python train.py --n_head=10 --norm="rmsnorm" --init_std_qkv=0.0191 --optimizer="adam_variant" --beta2=0.98 --weight_decay=0.24 --lr_head=0.00285
Each number is 128 + 32 x the weight over the matrix's rms, rounded and kept within 0 to 255. Layers, rows and columns count from 0.

# layer 3 MLP up, 2560x640, rms 0.0236, rows 595-603, columns 512-639
[[151  86  85 144  78 144 104 155 114 125 176 174  75 114 137 138 143 157 142  97  67 123 110 125 133 112 142 120 130  81 106  89 120 150 146  85 137 177 129 137 138 122 121 164 126 123 109 178 123 148  94 105  92 135  94  94 152 135  94 162 180 129 136  90 137  54 106 132 140 105 143 146 156  88 172  86 157  90 141 115 198  79 120 124 138 104 130 116 130 162 142  74 128 130 163 126 113 173 129 138 191 165 107 141 127 111 144 105 139 122  82 139 102 176 156 119 157 140 120 124 119 103  83 123  82 152 139 127]
 [125 128 147  75 192 103 145 175 110 116 132 108 131 107 171 129 100 164 146 165 118 135 137 157  82 154 143  90 128  63 105 127 119 125  96 104 218 114 148 182 151  84 119  89 145 151  81  90 140 146 130  86 172  91 161 129 135 100 214 140 159 179 149 137 107 158 135  96 109 156 151 113 114 187 120 143  94 148 155 119 163 167 157 121 161 182 174 123 150 138 133 119 129 206 162  93  97 143 187 101 103 208 145 114  99 140  89 195 167 142 142  98  93 145 172 153  92 132 126 191 105  80 125 137  75  93 162  95]
 [120 181 159 115 139 135 102 110 134 135 176 159 107 130 105 150 124 126 134 188 152 104 106 145  75 115 140 115 124 168  58 130 121 145 133 148 100 139 140 103 115 179 143 161 168 148  73 146 141 183 146 145 113  98 119 107 142 126 160 131 127 117 153  65 135 157  94 109 144  81 141  90 157 150  94 125 130 106 137 101 176 146 139 131 119 113 121 131  67 186 155 137 104 160 111 114 104 129 123 123 116 195 146 144 119 129 116 130 111 151 117 103  89 131 104 142 176 124 146 100 135  74 116 145  97 117 155 127]
 [138 169 117 150 164  94 115  94 158 100 169  96 138  81 133 129 125 122 110 159 133 131 121 151 178  98 155 115 168 171  78 160 224 135 125 156  65 146 112  95  97 128  59 157 116 100 113 133 148 146 178 147  98 107 134 107 163 154 151 119 114  68  73 113 155 165  54  72 162 131 126 131 132 127  91  93  99 132 202 101 147 139 124 141 142 159 121 139 101 121 173 119 121 187 150 163  85  54 120  93 169 143 101  75 120 101 134 169 109 110 104 114 122 129  87 176 142 138 106 170 123  67 118 154 137 162 141 140]
 [175 118  88 152 144 122 127 131  94 132 189 111 138 119 122 148  78 167 122 138 157 143 127 114  94 119 136 106 132 128 103 140 114 130 140  99 114  82 115 158 125 147 136 132 113 117 131 121 161 141 115 119 112  81 131 145 160 144 150 105 182 121  93 135 115  91 117 192 153  89  89 146 163 138 145  87 110 143  99 140 157 147 152  73 152  83 111 149 145 142 132 126 136 141  88 106 190  75 143 111 113 199 100 117  92  68  80 168 139 126 161 162 118 143  52 139 152  84  91  82 126  77  85 127 155 150 135 116]
 [118 132 143 135 134 127  99 115 140 105 129 161  90 100  90 139  93 113 120  96 148 134 127 143 103  99  89 125 137 102 153  91 110  74 106 137 188 174  85 124 154  90 125 116 105 147 146  89 136 135 106 174  88 151 180 123 114 121 131 144 193 138 183  80 146 118 137  81 108 103 112 184 131 130 147  89 131 170 174 176  79  37 180 124 131 140 114 128 159 153 113 100  73 101  97 121 168 118 117 172 159 125  99 104 138 142 154  64  62 132 129 120 168 112 167 112 223  80 125 143 155  85 177 125 137 122 145 195]
 [107 164 106 186  87 124 113  93 154 117 122 109 167 136  76 192 136 111 148 144 115  79 147 140 149 139 168 146  84 184 130 114 161 141 111 136 172 137 129 121 141 102 129 154 113 162  95  91 161 123  73 100 109 157 138 117 122  85  77 118 119 137 102 128 161 131 108 160 125  68 156 116 161 133 152 106 118 192 160 122 181 158 133  77 131 104 158 159 114 134 149 107 103 200 131 151 127 149 106 116 104 149 178  61  85  71 206 218 136 132 106  90  93 142  94 181 107 111 128 142 115 119 156 136 146 116 112 178]
 [135 187 139 132 158 123 115 124 183 111 155  84 133 181 129  68 150 101  72 153 124 170 133 132 152 122 121 168 144 157 145 152 151 133 114  89 128 126 105 156  97 111 128 180 130 161 146 122 163  73  99 176  78 130 143 101 102 172 145 149 161 166 153 151 166  90 144 161 154  95 120 132 178 132 144  98 135 119 140 139 109 105  84 120 134 102 130 173 108 149  87 127  77  89  88  97 131  85 122  76 142  89 127 109 173 123  96 163 125 124 143 112 102 147 111  94 130 133 120 124 109 113 160 119 135 123 152  83]
 [ 79  97 120 107 132 180 110 145 141 130  45  61 171 119 103  94 132 138 133 149 117  75 120 123 121  94 186 136 130 100  78 130  76 134  80 119  78 128 136 129 111 128 137 102 121 124 181 100 131 147 166 127 160 132  98 129 133 105 168 126 149  96  97 137 138  98 120 138 148 195 127 116 112 141 122 179  85  77 123 129 136 142 131 144 150 137 148 144 149 144 161 186 165 144 135 149 115 178 132 170  93 168 137 160 141  97  98 147 156 147  92 148 120 134  93  56 141 135 152 113 120 154 100 142 178  59 111 127]]
# layer 3 MLP down (transposed), 2560x640, rms 0.0201, rows 595-602, columns 512-639
[[120 127 141 116 144  78  78 135 116  60 144 181 144  88 123 134 107 143  97 127  88 107 120  81 141 132 117 159 103  62 131 163 142 114  66 160 137 155  78 113 122 108 102 156  69 122 103 190 124  91 119 122  87  93 152 104 143 125 130 180 167 136 101 114 129 153 178 171 140 157 158 169  71 130 134  89 177 152 156 149 109 171  92 128 134 113 115 109 187 132 198 102 139  86 121 134  81 108  88 143 166 130 173  76 159 152  30 110 130 169 109 140  65 183 152 115 179 133 161 130 139 124 137 102 188 143 137 182]
 [118  87 120 118 124 127 120 209 149  98 117  74 122 116 120 142 155 158  98 183  85 114 167 102 161  80 150 183 163 117 109 127 128 106 104 118 164 157 177 147 115 130 146 109 137 113  78  60  98 151  71 150 125 147 103 139 112  95 150 142 135 216 111  89 139 122 124 184 149 119 129 156  77 171 187 154 187 119  55 116 148 116 138 118 155 180 106  78 142 123 133 116  89 131  69  73 104 191 134 101  68 169 140  91 123 115 143 147 118 162 128 158  81 157 101 148 116 138 147 113 127 140 152 154  93 172 148  93]
 [136 109 167 176 135 153 205 124 134 156 116 148 116  85  80 162 120  71 163 119 100 114 161 165 106 141 128 133 159 113 163 166 122  90 152 146 137 151 154 136 145 160  89  77 114 163 127 116  84  85 154 151 156 143 143 103  58 114 138 162 188  98 115 121 119 125  68 142  59 131 122 176 137 127 104  70 142 148 115 124 129 113 191 158 154 194 136 151 124  93  98  84 115 113 117 119 141 141 163 179 115 125 129  93 150 125 161 139 135  97 107  90 134  90 130  97 128 186  89 112 101 137 134 133  93 130 115 121]
 [ 61 165 108 157  99 102 139 125 140 122 178 148 176 109 158 172 153  97 163 101 168 104 130 141 118 170 123 153  99 126 158 130 139 114 151 168 131 120 152 144  87 122  85 153 140 119 120 181 154 141 121 136 177 176 200 144 120 163  99 120 102 112 142 111 130 156 123 144 121 134 203 149 135  50 105  61  84  87 139 143 147 166 104 137 118  87 122 132 148 111 168 113 114 154 113 101 119  75  86  85 100 127 172 109 111  94 146  76 157  77 143 162 143 133 141 115 151 102 155 128  87 113 135  72 107 206 105 165]
 [100 166  91 163 155 129  92 136 162  96 143 147 115 140  99 149 136 114 161 116 113 100 104 155  96 108 161 143 102 128 152 135 177 142 134 175 123  67 122 155  72  97 102  94  94 138 107 155  99 131 169 124 136  88 103 121 135 115 129 162 122 130 167 149 144 171 176 135 151 102 118 148 117 153 158 101 153  54  99 121 143 135 100 128 136 140 119 113 147 104  19 146 127 110  65 129 162 130 153 158 136 144 196 182 113 193 169 113 122 107 107 133 145 120 126 123  52 144 100 156 141 123 170 168 108 182 156 175]
 [140 141  91 178 100 117 155 150 149 224  81 128 121 116 132 136 171 148 170 171 148 125 142 144 147 112 117 148 134 150 137 111 168 166  67 135 105 118 133 145  46 126 129 121 132 106 116 155 143 146 148 155  91 156  96 162 170 136 140 130  55 149  82 166 100  96 160 112 145  95 205  79  86 110 156 140  20 132 100 170 180 117  94 145 119 126 136 169 175 195  45 102 104 140 102 129 145  70 146 134 127  64 160  96  87 147 167 151 159  97 145 146 138 104 142 137 100 126 149 129 126 143 117  87 126 152 118 158]
 [153  97 172 146  99 108  78 132 167 253 195  92 162 129 144 122 138 100 101 158 121 140 149 134 126 160 150 112 101 139 136 144 104 119 116 162 149 117 105 100 160 138 134 121 133 131 133 100  92 110 144 140 120 154 111 109 115 137 155 120 119  88 141 130 135 170  91 116  98 104 174 157 137  74 168 140 149 150  69 139 139 125 115 154 108 111 159 110 133 146  26 108  87 111 120 115 158 111 154 111  98 162 112 142 117 120 142 119 135 152 141 125  89 123  97 122 130 106 112 159 166 153 139  83  56 113 166 146]
 [159 157  94 122 145 147 149 128  86 103 140 116 180 159 116 132 143 155  95  90 126 124 127 107 159 182 128 121 171 121 139 154 141 101 118 105 118  92 113 125 116 118  99 185 184 146 162 111 132 177  84  71 122 151 129  92 131 124 179  76 155 159 164 170 151 129 207  77 150  86  84 123 147 173 156  99 128 113 132 141 144 159 126  82  94 116 146 141 124 155  93 121 119 115 138 159  90 165  77  77 148 147 142  84 129 166 134 104 178 147 103 141 127 131 121 103  94 140 141 121 104 167 158 107 154 159 147  84]]
# layer 3 MLP gate, 2560x640, rms 0.0238, rows 596-603, columns 512-639
[[111  25 121 109  81 109 150 117 143 142 210  79 123 154  95 109 142  94 172 101 112 105 128  92 112 109 125 111  93 127 133 140 114 174 147 110 104 118  81 147 145 122 139 122 123  63 129 141  37  92 163 127  74 116 127 158 156 133 129 170 174 117 139 120 142 177 187  98  76 120 113 102 139  83  65 127 110 133 104 159 128 119 146  87 112 127 145 134 159 121 187 147 191 116 129 201  68 153 131 162 160 210 112  90 103 129 138 130 110  76 102 112 124 135 123 102 102 130 109 176 137  87 158 136 142 101 129 114]
 [132  97 139 115 106  93 140  78 142 114 112 139 122 100 102 115  80 145 177  75 105 107 195 101 126 134  92 159 188 111 177 123 140 123 137 137  86 138 151 152 133 143 106  95 116 103 138  97 167 143 118 134 102 141 107 176  72 158  89 132 100 152 124 138 127 175 187 113 117  89 153 109 168  58 153  95  95 165 116 134 164 123 137 105 125 119 124 130  74 119 109 123 186  98 153 113 173 184 123 180 172 196 113 131 156 170  96 115 130 172 129 131 141 156 176 134 104 125 120 131 134 123 111 126 114 137  84  99]
 [111  76 147 117 127 140 129 119 157 125 167 160 166 129  62 121 117 104 112 153 119 138 147 138 140 124 130 126 113 112 153 104 120 114  79 102 180 154 153 185  87 112 195 139 101 138 118 151 170 166  71 162 189  92 160 166 106  82 124 125  46 158 152 116  97 108 147 135 159 118  99  99 149 122 126 152 145 124  90 139 178 136 183 134 157 133 129 171 120  91  75  75  92 118  97  93 175 133 124 119 101 126 180 235 169 100  98 108  67 135 169 124 123  94 116 149 114 128 126  83 201 151  69 111 133 183 111 121]
 [135 170  81 150 140 196 178 111 147 126 125 146 130  95 160 155 160 130 123 114  61 148 122 140 157 138  72 102 105 104 110 114 140 120 147 110 152 129 184 125 187 144 152  69 137 134 134 159 142 171 105  95 127 108 144 105 115 132 124 124 133 170 151 141 156  91 110 123 108 153  90 121 151 135 159  95 107 112 140 125 112  97 181 131 139 108 116 145 191  96  84  76 131  58 173 174 133 112  90 170 166 120 153 161 169 121 110 121 162 105 184 124  72 147 140  89 122 114 127 121 123 150  60 146 139 121  72 134]
 [140 117 140 130 151 145 101  65 127 122 128  89 132  77 113 189 118 126 137  79 130 102 127 168 105 121 127 134 138 121 144 156 151 102  72 132 118 124 160 113 125 108 133 107 171 128 137 126 133  66 188 161 113 117 161 107 154 161 155 169  70 126 155 115  83 110 102 133 158 123 116 171 140 163 124 156  88 116  93 139 105 145 103 147 173 126 166 130  97  80 129 113 151 128 177  89 178  80 153  98  84 145 143 166 121 149  83  75 121  97 136 148 209 121 173 173 134 132 125 148  62 139 126 159  82 167 135 146]
 [159 206 124 113 101 209 190 139 116 118  99  97 156 120 101 161 145 107 157 140  55 148 159  98  98 139 136 138 160 181 136 151 167  96 127 100 161  85 142  91 116 184 139 121 129 130 157 119 116 129 124 140  71  87 152 106 120 150  78  62 108 140 159 138 142  73  95 189 106  96 118 148 104  85 160 107 119 157 140 124 186  98 162  97 103 145 125 115 141 133  98 179  93 143 102 123 145 100 146 146 129 135 129 147 129 152 157 169 115 132 146 117 128 133  51 181 181 129 157 104 114 132 162 147 149 108 140 142]
 [161  92 110 144 109 143 115 143 132 126  94 158 126 127 138 123 128 172 162  69 145 126 120 133 160  98 133 131 137 130 117 138 108  92  99 167 147 105  95 164 146 137  93 141 153 154 132 100 143 146 104 173  98 109 115 150 107 109 128 115 145 127 121 104 115 119 145 139 143 136 104 161 180  99 138 159 149 102 135  99 167 142 126  90 108  65 149  91  94 174 135 150 117 133 111 138 163 120 135 108 121 141 100 111 147 120  87 142  99 125  90  95 187 155 128 133 129 128 173 137 166 181 169 100 142  99 137 120]
 [141 150 111 129 146 101 157  97 127  84 123 160 119 138 147 178 108 100 151 121  82 164 114 150 198 116 137 133 112 125 175 119 125 125 139 172 151 157  97 156 160 130 137  88 107 174  94 130  69 126 127  87  95 105 101 134 124 134 170 111 129 104 127 148  97 144 163 158 100  60 173 116 144 110 123  60 134 209 145 119 114  70 125 135 118 184  73  74 135 164 121 114 110 123 129  85 154  16 120 114 162  95 150 142 135 112 140 116 109 140 101 103 127 138 172 119 163 163  63 117 154  92 157 139 129 172  75 162]]